Each number is 500 + 40 x the weight over its row's rms, rounded and kept within 0 to 999. Layers, rows and columns count from 0. Numbers have three digits each. The size before them is the row's rms in percent of the matrix's.

# layer 2 attention output, 128x256, rms 0.23, rows 109-127, columns 128-191
104:488492482539464543421484524574456554506512568492495514461508461507398477491460546420531486451504489495454482588469475474511472512523517502545567469445565525492457505482503519506521562477527454
109:496501500511532594537587481517498562541524539448564559518496468524542542522472497457487522537486463424454522486483460548461481530521557400484599517612533570531528431462504506520447475512540461
099:448484511479475483459566447599478576512534536475529540461477461484397589486477438467508520428506521522498441519496476433522487457536510524483502454476490524474494539506547481438454523474521530
112:503539467497524530503371487476473539539512476464545489478498505448513496499458523577532472523439451430529547482554557460483493489529503480490519481517508448536435438562493614522494520476520467
098:516535488503532508484618481507545528507479558478519471452519450543531488510579501501497579497473530508545530462544520483589507425520501520539489476543480484498466523493486454505450505445583549
103:482565469511422482580569509532493445508535509512443444514516525460466517526524487467524537483518512498519501455550463491509471553560519536503590443540434547471441464481510540523470520485517503
102:558538526440519544533458531498505439482566493462489481425411507498466501572544499437581536493518467498540555455488445537440528526514404469531553486544515534486495481427439565477575536558473453
109:549555520561533449494498529548530505509477468500418499504510421549512534530526550502510507528518494463517604462539487490512504454498490456478529505452501492465532472573492514468561467528474543
098:454484477504519546554597465523517482494440434537512490569510493575536459468524472514487520518514499482484555439500504511448470472524493505484514479461492427530480478537569471552454477546463530
099:476483543509449398523554516459507480548471538520483493515471501490458530500530527456505517427481597540495470570518457485496443509421552447515518569462539512441519513481469464507591509555514588
097:495525484521482536475457535551485468543511458457560457464544517448469486501575451480544477470491511436493495478556519539494486432531588515412576473504500524495468524520539529512453502453478519
110:542547472536532555515543466565450523505454503500529510547502484507529457586537467472552493523536489462449538503498473529564441512420529453532432504437501507481456471483493526532474542525510545
091:465551544466470492480442497486452515529523467458525520583513480533454476470488511486486444524552550449537529475552562442450474506559477555467573526536436521562495518554537425410546471530447452
095:505467501484499448485443451391482541469531486488478472497457485478491495489436458469479523513473482490534541519493501474443493502501500462503523519556454510462593496467475522409560533452499505
108:492405468500508514484545495553585476567544518531542420446549603446474448477546475566476525357474526567400497512539487559490480511466477474475469534527509524474475534473565562486557451469551601
101:580483426551472491506458508493457493577439513448505454482510494490480508485498488510507439498473528518456512523502507478496515551449466558470498551544452495515591532557490476466492401447508505
097:491544469501500458504473536550455495492519471435572549536500492576545438482481479494538480556453458489549520411465459549465532424521497485539492505468560519545510515519426493554447579497444453
100:566527545486433475451512530492521565554472453516466511498456515513414536483476504526560522487483518510475443561585403517548519561460474554478616524537522487523520567546515517518475472485450489
092:473468489456510553550516479549451496454440453522547554533527504551538488484499522482463503519538502509428532463494436557470458476520485529466504515459434533548537471529504590560466464525471445